From a checkpoint of a small transformer trained on Wikipedia.
Size: 12 layers, width 384, 6 heads of 64, MLP 1536 squared ReLU, vocabulary 8192, 46M parameters.
Architecture: rotary positions, tied embeddings, normalized queries and keys, gated attention, hashed n-gram embeddings, an embedding shortcut, learned residual scales, capped logits.
Training: a variant of Adam for these matrices, 589M tokens, 4497 steps.
Each number is 128 + 32 x the weight over its row's rms, rounded and kept within 0 to 255. Layers, rows and columns count from 0. Numbers have three digits each. The size before them is the row's rms in percent of the matrix's.

# v: layer 9 attention value, 384x384, rms 0.0337, rows 36-71, columns 192-255
# o: layer 9 attention output (transposed), 384x384, rms 0.0343, rows 36-71, columns 192-255
# q: layer 9 attention query, 384x384, rms 0.0347, rows 64-127, columns 192-255
# k: layer 9 attention key, 384x384, rms 0.0334, rows 64-127, columns 192-255
v36 081:126144101137155110121136128120169119116134154121084129113134117105135113114237065095176117143072190142151160155100151088103101099100144138152053205122135100153124096179107073193186118171061102
o36 091:108140096117144132138161152136187128120124161125072145128143120150177106101197120111178096089165191116120150126112180130122144104096170125102068174143099144153132128142090123155171121124064088
v37 082:109154146131142147078070106116127125115105047136164131171118134149145149139124145107148116179081111097141131148198097142070175118101207136132142133100114087102131090116144159120167123104083120
o37 093:115144131137167155085071116127119125138113061129152125120085165156091176126151134134129089162123154125168124166192109144116182107105205127160136109105129106123111105133186133137161112118112131
v38 087:108132151075168094159102099102151114116145113103163120168163122139126133094130153155063149133122119126076112126097112173076113165172126161114098130121130134118118153092140205111132166138138120
o38 102:103120141105148113136106086142188108079090109116129141155138170115142102148148131163133121163122158108123105118099102167053092149164102163134132154072152113088081167109127170113123124083130114
v39 090:169079125174166120086086147155092155140110090115105152133193071118118139178071106129078187100158139100086111136101148069110167167084112118130085122085141106147100039118113130118123174089109140
o39 090:135110121155128132097106151108102122125097131119113149110124080157124118112101112145098159142175100106064102134101152107119129170111135093159052123068104087088108073126114147154116155097073132
v40 088:082145084129124105090119112141139131076161149109116087094164128100092059168182127136080110109135080130102130152154151189121097138132092139132152130136078200169117120098112141146167215086094120
o40 094:105117091117113109092085102106154152077185120085096119114174134117109096162144169138090135153145110180119128177136138121149124151129168115125129108125119241156130169121105137121168173081115121
v41 080:104162151156134162156140111138131115113148138135113109089145091081116126145180126097081102145146090113069181123105146180146159133123153114115136148178091109120153152158138103093156138121155126
o41 093:112145139144160116130118102146132123110139135098115060087122092096119113090156128124082129145155087119088133099047108134115176138125177115100105178144108111120155151153128106092128097155186108
v42 084:132092096172198133135195100144080130169119135099173120078114138144156162144121092138092119161196069077147169177139083144094173071129166149124111177188147092127170132134108121066069068174178166
o42 097:150098110203202144110165067105095128129171124109129132106158127139147133139104124130109129150199174105134185152196167169111140067087139153121124118195146101103164170134132147077084088159156191
v43 089:171077145128133113084135120127099125177135159140162152150103114114151175119127085144126069111166181133128069103229146059154148083047133146123121196193082154136103091174122180125129216101140063
o43 096:171082149118088109087101144134080125175139164150121185166114071078178154141157097117143090138161131156112110114202124074128131122130094108112208133189091158066152104193095135121157207073131107
v44 090:120143125083138143129162153147118125175181124150142118083120107117167084126109111120146116149105129120095069086073123138147136109083123109089108219101146167165136137182080128163081087064141114
o44 107:117123111130079185125155197175125140179191101166124138131125084147219125103119125113123104173116094102124126108089156155121163179086124117104092192074137174180135120162085116077097150022150105
v45 085:120149064114072130128147134125145122137133049144120087028127156130160078185143138139108159104094145151072194190093153114159140160165169110124127153089088158113113182135169160194082161061103133
o45 098:109139090104094133132166151141147083145124138156132124098108159120210110156141140173110178104161166142118146168084123169179114173143159111128111134123114186110063178139162150203078183106097122
v46 081:107114153147145073162124100115116146131112155103092158116135156203164148121161123146170130139183079051110085128149140113122118157080099125142133134160101146119125128107164113112098140165130060
o46 090:090099160113134107146153120066123116133101165134099165129148145153107171144176089129137148154160098109099104092114106176115151174105085126119121130113087134150111146117129121145127123154155076
v47 083:141096081163097142046212123136140111135122136118112107134087145113131133125126103161063083109159105107113077089133159132113124169096109169185122127132141130165158137192148107086083090114157121
o47 099:120096090132119117073176182154123141101156132130101126127118138108111154137106139123060120153123103148106096070120158156067109129090093191184113175107118136149138142127178125091135121127119118
v48 087:112158095122154099155184104135110099097146118104126093126114102081082123121121210100144113181211108125109215099113136120106102167103116144153124154098156149049145145157125133128167146135127124
o48 098:122216071115169113094155133157127113123155121131127104099167102091103130159069172091155105140210118140105200145094170053121111158094098138133124124123149135074164123095103141112103137134101124
v49 084:108091156114054153138125164129137142193126097122082160083088072143144085130069110119086099115114152057110123082087114107122114183121148131182138166155133166168091137105135115175153063143132148
o49 098:125100182104102114119151169103099129155129127101102147071085111090129080124102112116109126123126153083109106030074101163123097160120124143172140201091165137130158163063120116169156081139120164
v50 078:109115148159128166129088142137120162141125183158064131159149092097135156079163142158049080087185153072128128120123140081123133162122132088123104134160187167138081125184154153151127117130183088
o50 079:108123135160143139166109124123084122161124132173138121138154151091126124113130078120062108089185115083145116103137140093190127122116075086127091109143138150127136125150151119160140145111146142
v51 087:125120121094163126180162090136134162160082128080150121112086139095106098163188164120150088235042139116067158168165099107142093141110092103078159105112130179123107106183080097100136102125143095
o51 099:142117115108130112142156150121170187129137102117120117128178092106130106184181154174141093192066136105080147171114080108107126134088119069109143153109120164120087078168084127073131101135128120
v52 087:127089123120063109106147171109174093161129193093116162178205138146113080129126090115152145199115071148159135125102134135101108135087113114066196110059149147085142093138130076151170125159134176
o52 097:138120108127090133116166169139156085133099185079129170136155131138121076128159092070164136159143104157170139162114093125067121132109098117095160144097149176060117080123162088141165164148166174
v53 085:146186069200147139132129158167165190178131152142062096113141169150158112142123152119151133138133152103095144085107137086205089085108157137116112097147086190154120124191111105096125151115140097
o53 099:135160069180159122111124156151157146171127151118027088097151160091130143138119138129128153152067107114116138104139120076216131114150156142109107128129131184178158123181128103100159146132141109
v54 091:137140101157113161178151047154155153139122115103114106134089141147132143152091127114129087133091156052117089153134136186187102094078121113111142115103143111147181107087167151119188134145077099
o54 100:136143076198132175176194141169117066159074106089108142101172089122115141146078159101129104152105197118097124178180106176170078116048127121133175125114139121139106119096216149069141111127086098
v55 085:121105076113126090096177171124116125100167092137208176157155102054115063201140096149107118140078161146119104175095136123188129108095113134098131145121125164136127084125101180140218132140119147
o55 096:112143126128114097078190132154162111113203109125172165182168137100164116196078093140124139143099111166151126140135142154158136093090106131138159147099095163168110117121101117107196163112135133
v56 090:141128147071180125126122111155033132136136118181119142111153161145095151146173176144162074140116138058165058117143140130121070122094168126153158135153122102095168157130072152141134117119133183
o56 101:083162168095156143132145119124034106107100150177106132120119161110088120127170171112100090119113118119176089137136130144165070111121153151161160185123118125158141149115071133120122126120105163
v57 091:105106078116113103123104180112070084163137075120138135066159109124088104180160122149139151169128110209095129121164129170170106153149132100095090131112126139110101137130079144133091148093144128
o57 100:118117090089128125113080100114125085138079085083125165112151099146103143136123076163125126125119083150087094123135136190155116172167115091141122121170127147102137143158072184191127171091154110
v58 080:106133089129132164178131176097069138100136158120136154099080143171122151158137140091106124118113134112163128061187131138142091148153133121201100156157161117116104118126157161135112194116111044
o58 085:131146102106084177155089189052093105129102163151135125112084149142143153175125138108089157156123130155120178091159125089109077133110126087177167139149151117136093118130161174139055092125140080
v59 079:174194121117157077115102112162164147095145151109118165116141146166107095138141159167186075114072115129126072178123130135163067159126125107146120123118163105109140093152136131134122128120153128
o59 088:172126170115125109129130133171169122119119158142133134092166121163109116097107189077150075101108131145137117150100120118181084138119122152131115089172113099072125130134112089079111127071084129
v60 085:144089158155134122102066035194120157118141179095175132150122080142160165079187102093086112106149121142123119130154118153139086095164130125133095071167162165164133182168060101125141172084081132
o60 094:119104141118156112164029105241111200127116159139167117132130050106135157084183125083096140089180114172092150145123076183134069125107196151154116130140112165143185163126060138125169150103093138
v61 086:137160127180140096145170128116139139201166096117122119146120110102078089192140139112161107096164141107146198104052104180143142184158097137185121107132146139117128071142142143126201106182138135
o61 095:119098090163153107111152111121132136178142111127114143108154128082078099157110118088166099080110143115160181127053106163148119150177121123141120145095125097108170087145137119159178118132115182
v62 086:071104092195095154149152144146177149071119067127075106110117063124137136092148103135091157157165148119101169174078167137125082194153111136129107111101082129086116097192121115169153163132166162
o62 100:067181091133155130139146128150138150091111122121106062117048047145144103117089107143102125124177169154120146162089130081107129184159101170091080133100098166112113114152112065162190103156154124
v63 081:114123202145141116093122134113166077107164109172106162137139096098159133133106106088090125155182135133164098145161122133124114132156101087149080136093089137160109141087145100135160103112122141
o63 091:123171196143138160120167145114151096153143095151085174130128084076111137128110153101099158156160130100122103090144139139097141130173123072103093161080094143140104152086148134120132128096106175
q64 091:103125122113074117141114132164160150168150102096081140061141089134144117097148136207036097119190151084142094037122157129153125118152113178079169146108065096174108129176112126129150203112115074
k64 092:148132097133112119145109208081119175097100115099125101154147153136110105126115124181133114157153068129108144122137115107139140148095132153138147137164137094080151092057045162104123069104135129
q65 103:136162108147074089155138135119162181107143147120082142106117142102170114151101144090084149136107153061129146064127117129136115108172150149123163112142113101159139111095093078072117155138136119
k65 100:106117153174107092148085155107146176167161138194160192144106123125097103113130126188165138143159128125187104095099034160091078186132068144078137181161161102095174133116121130141120148102092146
q66 103:108131124086132076160073103093121134157122113098115146076148114113109089162176168156055144124165149081107171054147151131164146113152131165137211084130053073168092122161118106128149149143131080
k66 098:099119119162103101111090127128180155182125095166114146137114134114095098116098144169147162123100156148179062119129051163106114179126082130122139148157161112107180114137136129161085107135107113
q67 105:094071188186148145146182174121162120029104147102171126146147109146163122095129148147154157135128126152136096165121135161162112131087108142110101156133191154068141140094131108143074150098116133
k67 095:093162076139127146179188129132139080139071186134100121087128118151117110119197120135220176102159163176060186139175124117086166088142125101157096107077127123151112127112135110119151155152103114
q68 093:092175084147150100093110164125106173145156156061079136122070109128126158131083109168065106130129107060125118108170186125103098133166148092194160119128089150104143155141154134130156116070078160
k68 086:145139132075166129151167147121097087086105144066114108136168071125162125092114105101090154123114105185089148187147164160135167126130116114139128134114168131151164141147172173096072134086152181
q69 095:065162110191096104094104085101136104140158139146124157166083121123119083113152074155093113084133145127114161075110101162090134099064117173141155143072142198145080099084127145139164176162092088
k69 098:105089110132170152107112121182109155143139098112130167131151099173081123073147130146054100136096117116136089171132086128108063173140065171051120111168132141097183100148120105153081103090179120
q70 117:110144113178094128126134114061158160173172119159159171123111146155177116123087093139126134125202169158117090111118075141080154153160166072193105175091181092146154099103122126146101149133080107
k70 102:096151120128132181128135122182148144084132107060175141103148110125082104079138096100148116104075064103136096174164128160099132118087135129106102118071137125139129076123136151133086102102108151
q71 098:142132157096127117161153147154143126122116104132092125182135121144146102141158103208196216113087071180143168164135136067147071121147121113122107092146120148121110082065090131110203073149164144
k71 099:126134125219116112115148118067100136138130122147146192144171112121112070169110078196210139171163164167081143211101100182174124096173127067164114158149099144162097152173077161140192141159145127
q72 095:108147113119192106128130145104144144125087157172191122134131164116138088082091141117135144139144163123115119115153095095162156163137129147219171138196134140092137025125060121141157090133159094
k72 086:135109129167109146089105169153127123092110108069122129104120144134138122155110102164084098104093061077081135178171133148111127199111135156116168106196189108118192140120166130164115139143135177
q73 100:121196136119160141114058097151098152082137116072185155121100110085133134090148129130147121174122126088124131162116118123119217107068150139139086101154128098090132115102084187131145148113188110
k73 107:162134093128124133131142119122133180079143118131177160134122133178092101106137111126106121171146167144124167151081098122120133153088113115057137127203113102151156129133113113123118131112154109
q74 094:222113106147144135129094168144162146105164136183174119136061131181111099119132140142170111099101116148143096168108089122148115139113098103135078133128135094113154140127107119102102080123125116
k74 107:111151102144157140089134141074160160113125107125140148104172158130156123127133090141148147146148144116135105227159045071136138171140141129077141220165081076098123059089147137161135120174065141
q75 115:090086072130087104132076102111070091165102170115090096078155155115083088141045183083110123079152119109140040138096097130139168129119147120172176130123143195144134116170132115185154101145139115
k75 089:085134082169079116080112149143143110121164075128151099113106118097096111161118075216044135171068124181082131129130120110110097084093138115168157161165114094094084112132113094116092114144130110
q76 092:221102102150126138103152107145131090122094109173165113122094115079160138085131154097129047108171107141126130145132126074154059102127157165157090105121078101095082169109142130083148147119090184
k76 097:139132130142198120140114071154157141123160118153093170105103096136166128156122127137143132088105171136136129136101142136153146132204150111141107165151078182105102124155156116143132106137100107
q77 093:157064094135119073115127148132085127186141115176139097164065094159177162090154109104125161158157153126119097198132092155126142132144102104151079100122132140106160169155111123113167133099094156
k77 097:080126111115155147147133094172100149078149139112141128150063121126144178114138113144141122147122209163087095157125084128134122176150136062162183156145147125189116178164106108164090137093119146
q78 097:123137153141126072072204117133139102139117099106130059153145098146119132089092128120101089185147130123126127055105186142121118164132152120136110119103102115032161169162078193060156126146120136
k78 094:131040153187134166078100132101145160119190124155181190150132105130130132123155095145134153090122152139149128076149093200139053110188161096115075098183133146145145125119106138138142053115100135
q79 090:204131124153129110151103175125136132178099150184097110110124108158142131178170110123184106115135151081171107109153145164124107182160160175119067076119127160159109159155113107152154149132128144
k79 092:093133128087170091085147129149137139151153119171111099115041143150204102123093130110164148144159160116117140139123091103147174104078116116082107195034102089130117176130082161066112221172164102
q80 093:074042127101089132142166152131139099147156126115130156117168131141149090122120079177158138184143150148180104100070106160121100115136107103113144120124103168128170133100115094071122132100109110
k80 086:088144166061109116136128198101093147131101114113138164108098200096170132078131116108158127084148094149204088102132100124111064133065077175158168098181152072141075121118104087159125126130167147
q81 099:136101136141150133103186151100160091143080160127124119108170106162127156063115180166150142065173176134114155111120104150172142166184123162105153123150116101107132063110095134101122157137141176
k81 090:122162088170146109132076192143097134107119070138119137099134149138115146133116163129180132107112107180072127090184180098127098100165103082183080046137152132108152141143125082129065134147132132
q82 104:144110144136177153137085149159152096057045154172113072086082118105086123154113092099117156090087091142124136106118096129135104088147158173145171125143113151116130096136136074165187153116100108
k82 103:153173147131131104135159167142116151131144162135171150148148108139080108136100074128105095125089106151152146078123107129070117117147092154142123123123089138098162085140119110135140114144113151
q83 100:120182106131122083105074077085095090189143123127166115160137125169081146132133182139109138145167093106112147161166157172196111093162119097170143140149159132139113202147147141155106068138155120
k83 099:168121101163122152175176085138153100158167118132150133119159118202117110104135160168030140188131111119077178134095196148098105109095158118098173129106167138185145150186139101124107185150144139
q84 098:124143150109101165141184151127142127116168093122134158112171123124126119102133148128142090162151125147157151125162114163135093104166121114097121094206110082171106129124131135110113075133156126
k84 102:118122152127156162151078131153177104139137154165149153123124195132168126151157127157161089113143116152162108131156135177147127184140153165111081165094162112112108158154169142101144166097160066
q85 095:105109116127095133123135106136150152124125101118127159084099128112179052085167139137119125121158119110169109137132105175077113176074125160071148080102105131108133219161138159119120097149136165
k85 082:085193180057142115126203097146188138144141122153105123169139128102146131095145153137070140115160131136164181141104137163199159043154103157085184089115135173133142112116133167089152117119155103
q86 138:123101132150163111119165111139177159071174113119162130149097142120124131080129109116153066105103168128088097101111100139107086128143103131128087131170105132126170170112090092055149097103159138
k86 109:169092161105158152123095113144074181124172125120110143163117146104167123122121103107159114113105125121155092075128059133166098115128168105098156149117110156129127169133121161140114117140115147
q87 102:153110110109112147136092108083057099188118114088162095170154155234109165197082159176106154188110151134105117138149150139157133098149141084142123131120112141111120085134118144114151104167081115
k87 085:100098129202156103099082162068049140116161097140124179115101076136120064153140094148191161154110158122124113114147107130090094155129145113139130147145145080159144095113110072097156097132120157
q88 117:118146117132109132122117112099141161083124142146151132158095147124151148134119121105070129141185132141134188080118133145118100117136175152150110108087096126176096141155104075089133158148128110
k88 121:120126145146128142113069103107155165176157101169102203144146085130069122091115140192169110116133152145129101117127085146081110210155083159071079169150159107086148129134139107190106130125097139
q89 099:104058113125087090134191161135081163102090171138119134120105100108142162136107127116191133214126113188119118177091128133114099132214125106122055114138153179154138134106169087118147122209125210
k89 092:156121134173138104124071098089166102062172111127157107091170103153111091094058086130177091180143097105156103143079153136111169116133136115146061151116110158093137056073153118124066076103117119
q90 086:095171119116122092134130151137144143111093175121109108115137178107186089119081115136130099163128119154117110092108139111161071112157149105179100137177149128121057134067142105118096173124120122
k90 096:100078135162147123141125111124147178070141140152170136102140158122122119081171106116172166154161103114159096128138131128126120114193161135076170181127177080106092149153089177145122202083126136
q91 102:172200088151128167158118111123172096130135098138186155154131130095120090071151141196120080137146097182130093101080102150125118108097132142131108138113188100128101114143128134179156160127118148
k91 096:148128100138140107139155131149085102085152156083144138165142158150142146132134204128111135159141119111082146153101152190090120177119147115100061126071136054141163140232127114164150166107120123
q92 086:115166133103177124106180082152120114149127153142107090131090128131177158094101108103174159129081128142086123146147155112159098135203106051142103103121162101112187188081186130080090126108142196
k92 091:134149106080137101161169159106091120117130153139137128118110140095212152131149138085130087083158112130160196092168167112155132076109148162170178120073104138119070122120111206072156117123134135
q93 090:144125147098094170105086169179083109173142141095088114114126122099113168097107197116093117105149115160168112064146204107137105146104116157067183135148074098129108140142151101124174068138130104
k93 093:150101139158134146046172139183113123090140100143140093080144095111155126149193131091115134102132106131116125140053112111141138151099186140107166145124133125151111184132165117109139078184165144
q94 101:136065178147082135140107190171120118194090148096050151125104124181107127110115167113140107130165078129113136087124154161194098137157079148134108088111107165145103145105155112138197106189121067
k94 096:107124177117141130110110166196105099148119096163084116142137109140108128073145141143104183122112089162123070108134101118132134163155120136135140156113135140074139153120131038098095080155084150
q95 097:160149109134084153155129089100154107102112104164192187146157135133162064092182120122104175161145159144134177110078069158148191120116104119169117153062126144127135099101099160136151130166142149
k95 086:071079115168153130114125136113127098124077100095136128170135115169076153135154033136147120129126153129115093178103111089096111180104074138126133128157152051109184098090155101115064122125157175
q96 097:084134138172081128105115100160094154098147189100053099065131159107138124086105111054108080154116108127133110090122100122118144160062135131143178127113152139107131101143100181140101134054136098
k96 093:104124129070096128137117104130167117100134108105199166104157120106159153084142137144034109113140099124158120177129160117082132119127157090102107134135172066110184128148144168094140137114178109
q97 109:118132119165090154117088105130154163118158131117163155112177113154128170105227096102114117081100146105195111100144073162077097115135114136092129140097124140153154104103130126151132168099146166
k97 089:172181120086120123137228107166154123116120131131122209140087099151113124124129120136177124110151131120175145134118121148138146083136174126087111116065133098116170183158108153093131122129141104
q98 121:120081122134124125137128127158098115140156059116102135121138126185115157129187123140078121110120086161190136054119147186128041129151115125098146110124075121139119163082110149127176144151108140
k98 086:105140153131138152135115117144136156130143104196098193088112141135099072139151083136169166144162160138135125088103080153086136141160109186101115143075138197105142106097105086115190140112107189
q99 095:155134133100110069163122117106091157166168074170133152162115123105109179127096131102104118134139103130143081156148090086129154194119108136177128124143132162202153190137166081186134106105144129
k99 096:077098122105087133120175094124129118143102125092105164110172125116115147128129128150060129188099145151159207140090126143141134062094111140120230176079162103170078127109138188075190159165149108
q100 110:069142083136126087182088131150120140116148151108148119078148148155057087141098132163067136114088198084120148078145131199089105127127174110154157112108149136102099080157165144189200113154092122
k100 095:085087096177115128111120149075146057121061144125133133077106161091118134136118111119091111140147128074137106122123121153093106174111084104132102165136117091080109112122071135121164111116134084
q101 097:220102143161107127114177175136113152115115181137152082142134086140134134158180168127079194124128137111158127134119167150135082195117141135064107130123109097156127187079112138089134166169148171
k101 093:143154097100126183129135156173136136136127089160099099085060125177158143102132164120213148127149188171081169118173100174116141122124147110087096108103124178132138184063117111140086120129155104
q102 096:100112095120167064111156059090125128129156096094195096144091161105109137148116052105130092115143166158078119136141146164103102104113104153188171151160115091103150127113149124089162137159096103
k102 098:134112159141119137170120199112019121168211117130139155130177099055124052128090070126133117156101111161172084135143135174136116075141147099114136085131142164138133077175163117144141107186128086
q103 087:114117097162124080117179086122185142161153141050124128161131117132147123146145111151115141098123120146036152121095127167053125103122157189174130174058077137104135221161115157112139162127136144
k103 098:106123152172145159137105086132133158100158148136146108139084092105110130072175131146111126158128143075095081091043141122123115131150071101118141112166083209112146105096081038194112073086094089
q104 091:095207105165114109164069048103081161132168085105129146090064107095140108098120123184115172168110140106101143192148153139147138125109120089144084136094206088057113141138182128126126153184138083
k104 076:139112186112106160116168105079135097121088104150103139079110084113120038087098112145076163088158122111139148149096126129162159092147170141119133170120154134123062078127147163136137138148151094
q105 094:153154109158180153197077135143126095109157132111140130146134121153127089055084125101111121117116103090170093189079110151062154102068118085096092177181116145147174089138192093164136130106117111
k105 086:083147137125133152081120102102137135141122083147087161133021097107141163131135141153060130143084190103095137141063083081156172143083172133079147106085053119122108131139154122140118147135132121
q106 094:103218065119167089125129166131103129153105184134140139194152154112110130113124147111148136102117162147104121089140140092089137102072111109137103194101147155136108089091167121106164171120092115
k106 096:143111061194100148117128100096126127091089153124084133112146105165150120157104136111067088124160136073136085132158117113127165227090153067126130150125141131084134103131159123109121066150166150
q107 090:126168134133060191133092133144088097108183162096160132163153119126103109202133142148122118123118135109077124153096163102205130109099144113154116149065153103095145122119147141104134090157157104
k107 096:158134104178114138131069200061150143134123114129147114094161080078100158143100117202105182117093136174099153143175149101092117133157107158164079115236137155142094072119159113175115106176090124
q108 094:153085044106124132089092167144090093140109156209138144113153110154071103113133129117176078116094141185107142087136086167095095165134149116130148141075148208147086101166107144154195099112111084
k108 084:130076098098135128151133165133110101145107154124206106120085189139150153140108171122119100136118113106136119111107109110112065133082128112110156184119098060106065138136039159075147094120170109
q109 098:186147127146138166090118158109105081147122086155190127151119107131080141165126142088133114123131108119149156105136184099202156090117174129127146199068179130127164080116129147092135030133159116
k109 087:187138089208126115136080141067123131146126132183172145126138076132046148173152093175159109139123165125120106128101117126100133175153189131158082153183165125120104143083131097176137086127070125
q110 095:055149156129113167121153138128159152133114116119095134083094105097161115095185121131101118112165130098164120119151155112075105119025135135084129116110096154154128132115134123095078175116138142
k110 087:147146130082117124120157135137162174140150127154138109146110142151140128136102146081087123136131140096123177107097163127170183145118122204116136095112078184146123130119147187116153067079141166
q111 093:140111139143117153153109098115139079157169054218114094175100137180106123152174139191137143136120124153142137161124141094132106120143133151123151113195109109137125087111144091097123064139096148
k111 088:093130157171086118096087167134041113195164077140158186114131121082124087154169089155101089131126144141178075191142096129135160155145113110152128153168113140148110102195171111150103141133128121
q112 100:177193114119092068139132100164079177168157117115162117101105102126117143132100172091128131114085099125103138112163149182181137128136164104146099136121171105075098173072110146095148141142174147
k112 095:105160174105164154118140183146077147112128139157055108171086098138155115149125156127165108167108122130114130129130100114131116030162174089063190114095149115135146151129101118124126174193114076
q113 108:150158114156112125124152147125147139136192136097181144127137151197061097126080182169128132130145186104162122123118152157136119111145117121129092125133128069114146122131143144086136133128119098
k113 098:067156143064093180095184084071158138155042110096093164098085142110148159118163135110129139135151166102161104136172134136143156166088094135066103136073151107132137130146096079131120118124148122
q114 098:178135135130084177122100157189112138131142119079105122101133123138127166136098135141128140116099124138110119128089148136117112124162151140100119112126077098166121124085119132103120122120155139
k114 088:132152158112133178069200101128133163175167135147129152201106084120132141129135151117205155116120171136089178083169135164136126101128151175099117102087109139160114194083142128128170146122116119
q115 098:098090100089120112093149116189151094145094151189130114115098133101083101145144093156125153079146159155140113090098103184052051151073136157130160123136100196118126124134073117092192105137083136
k115 086:108116094062107079137104135113129137139124131098134106129113157135159178103115167102057106090159097136174105079146136096069097186081090096150140121149149132137095134115121112156123129119111133
q116 095:190121104093111112098111194165158148119129175180121151119145110090124122136120152111148145108084109162166094146150148110131090213139096131156099081122110137166119147103165128162137104109151167
k116 091:142158164098090124116164123173189086159088151156164123167152164166161147133138181141097067130130083097154175131112134168155149105101160165084120163072136104141143137106140175064176165177146112
q117 095:107150139088101087156119110053126143114132171181123089080134132077103117136141059122167163198146133190141134113158126140132093155123158106122142121180152119149069133089098100140167172121118123
k117 087:136100097076126092160065166139063111164129152133162143138167160121183142075095112121117124100152086153198098164173133108132076165133172096109113141131218117154089115139137148110096123142137090
q118 099:153114170110086126145113168160139156101162135133142144213154148153166127145138139160128178102107121146137158154138133147142152149156087159086099119138107115107147181148110132086099141110077113
k118 094:131100106146112110100128095144184148126131152124148135170061058132107128109184132135173110117126155134131088144066104132183156111146161054151106147152099119120108159138126136123116153112114052
q119 105:143091103089135115158178108130211163094092109168181153068137122115162128105147128120179157155083129131148142126121127158093137172072126120120090126051146114052136114149120123127132141178126160
k119 106:150157151093138158113134157091131080132126117164075118146135131134157125136074130143168124075134119122235049122130075096117103209110153117120128136219144102148140040113121075159150069120110114
q120 096:157093117106146183109150092120110131104105019102088063075130109150121168080140151170122098117144100068154158105114163170158079116121122125080146121124112139108118116067117176107090137096135113
k120 103:175114161104168153131133183120111133090178137157123179140161112170083126186136070166168086138123126171145126106098087186113113164137150197096095116148146159092174102146144115126105084116110170
q121 087:125155144191120162150148056124128114134162111084136136083072097127171086113110152138063101155143084114074106182095129121075218130111177104144105177090125100115138154198101146136087098093164120
k121 091:113134115148080106132107140137141127103156128082156140127128118052041161139162091129090170153118131148095139148092136088089086135123084102178141114167071135095143112152092114204128137109038115
q122 092:028127113141096109139177148090166130134144112131170145098143104170091081095153112163111134146109139073150148129104127161111147129132133129057153155154183108164158131148167119105099142157148078
k122 090:102155160138105130109093154099109117149202089141109134140117190098154111114160130158130145164112113203148095121096081138140104131078133137148110065146138114107069158192124156134093141082149075
q123 093:228078128109134130103133120143130110199146139197202126104117130147160101181177081087100086189132124122142126096137133149151115194119079124127147174128110047117162159168128156051146082115167135
k123 091:102105163160059108135112204100123182164099163173130175135116161148103119154155093158095134154139130127169121084173116100151094200081119062137080134155156139109139113180123074092119094061067152
q124 099:131095167097168090128110159099130123112085145187096103136091147054143147115143054136201116123120096169136103122153096139125131090090155139125161092112183144127129155149050115116205148144138184
k124 080:157142097080207093166145111160081130102155155138152090116158109133141114121085090110181139086088103113206067172127067125105144113139157097120134167075159171118134129141100136107072143154091127
q125 098:152169115125113179136166186162119129185126118194133166162114110169103117100138114172186120158068099130174113149100158097198120102091112125096140131077162099116122095134116149062113135150139094
k125 102:104172117137101129115114143076136151109104128118081115094148107104152099200136137134110174135119152124139063175152083085133147134188097150130136180157089138085128093114138072182086156096136133
q126 098:110157158109154079169087112135132098120117189132155080125188152152127126179163093115111174146119121145182101168061118131059109153054133182108126104178130160160120102176142092172087204132150150
k126 092:135106098116071179117150133086178151134090109120149106110110107180146073050129128139151115081103084083138107165130115080148115155083111155103168132131067109164118160147096140138149157089127147
q127 099:068125131083090100127150135139148150154116127156101178147107116155125122123165186155145114132149128138129099112123143102098104178065071163126137056099100160110115172130107149143144066165112130
k127 082:133131166060160127142179069150166118137074138119122076136118126106153141103109162076077136115145085132165149162165118113135138108086095134080187136119135160185166145154091145110156154114142105
v64 097:109239126140152080078154091153062174129164148135092131149135099127146123136133111063143102179155175151131140168120141144076164099118148112129130157072206117172119122115130162126152153118147128
o64 096:120205095140189097134152106134124196135104116135117103137164162083178147166136244089138065188165055126136139133163161116102173130149144131131145125123088145148120102093131075170157166120151142
v65 099:142176083122071139144111087137128128192114130182108102127170141122172148120121158161098126101138039121111101110188131116083145110172103140096121160179146114131123132045080157141119111140106184
o65 097:139139141091136110115116149148077147142141057175168114138110122147146157116136096167085167137113142114103175149078120168158173148136122160158137173112104118144096153114107123134106144140081132
v66 096:216133145122135152177122139123181083070087146142090163130124175199124160093207101106124095202090150088113141133071104073163181111109152130104141117114126104085138037101179053158155139100132140
o66 089:070106136112140076173157112088159141195152093150109154155095137128096068139112157139141160172093135122135112150138104131102150166104129127105139092137184144145097153163164155129140118108122086
v67 096:061114093139155138138185160102168172120141216096141172120110074103149112162073106099117144135143101083111142117050124158091158057136137084140078141092158134084109143123130153128119165180108138
o67 093:090100168139152132133120187138162207107066096134160159131139130135156129195127072089173159111155085154109120097073106137157157103151145129135139104095179106084104078121106124088152051192147148
v68 095:123103178135094094165129108155106092153057120181140129095157089115087126096175103128070127061152185145162069076142163119147093152125096151150106155116135139097162185101160169067138127103091192
o68 093:148117105103121127092128101128104096107075127151140150159147124088123099178121128144156157130138107116159096166150132187172109088116119109096090166135073140136148104092163132079088154127116189
v69 096:100190148130120105101152193164137133104097055155111134077112103096129097122090087091116107053126106130106152097091124125105145141083100143130105146107137082110122167153095148092126103161131156
o69 094:034190092128174098146101070072137106130173115150145083089174107115126145103151131102136165106100112153106142144137156078096109177145139201106132139111129145152086141151127086118202119145171147
v70 097:183101182140156079057144190049102074147095168126121131159099103183123179148158111182149131114158087166116125142148140140156125200158129136105111108113132089143119138166124124128170163127135118
o70 094:149143139141131124053151173153128137144176171125172188104096155127180104068138185114091154181174098127100098159137108084156110102115130151112076115109115070116188116086104161148124180069136095
v71 086:129054154131109139171127132163133158122108110152074138128156089204145100144157149140169203173124115074153127079225112132109163121176128118111144139113086109174112055103077113137140106067156119
o71 088:147059130090166155114108148182149146106100146088152094145123153168127127083167124153184069164184169085146079204100096133120088176167137100130145143106129157070155130141118112158150157172146099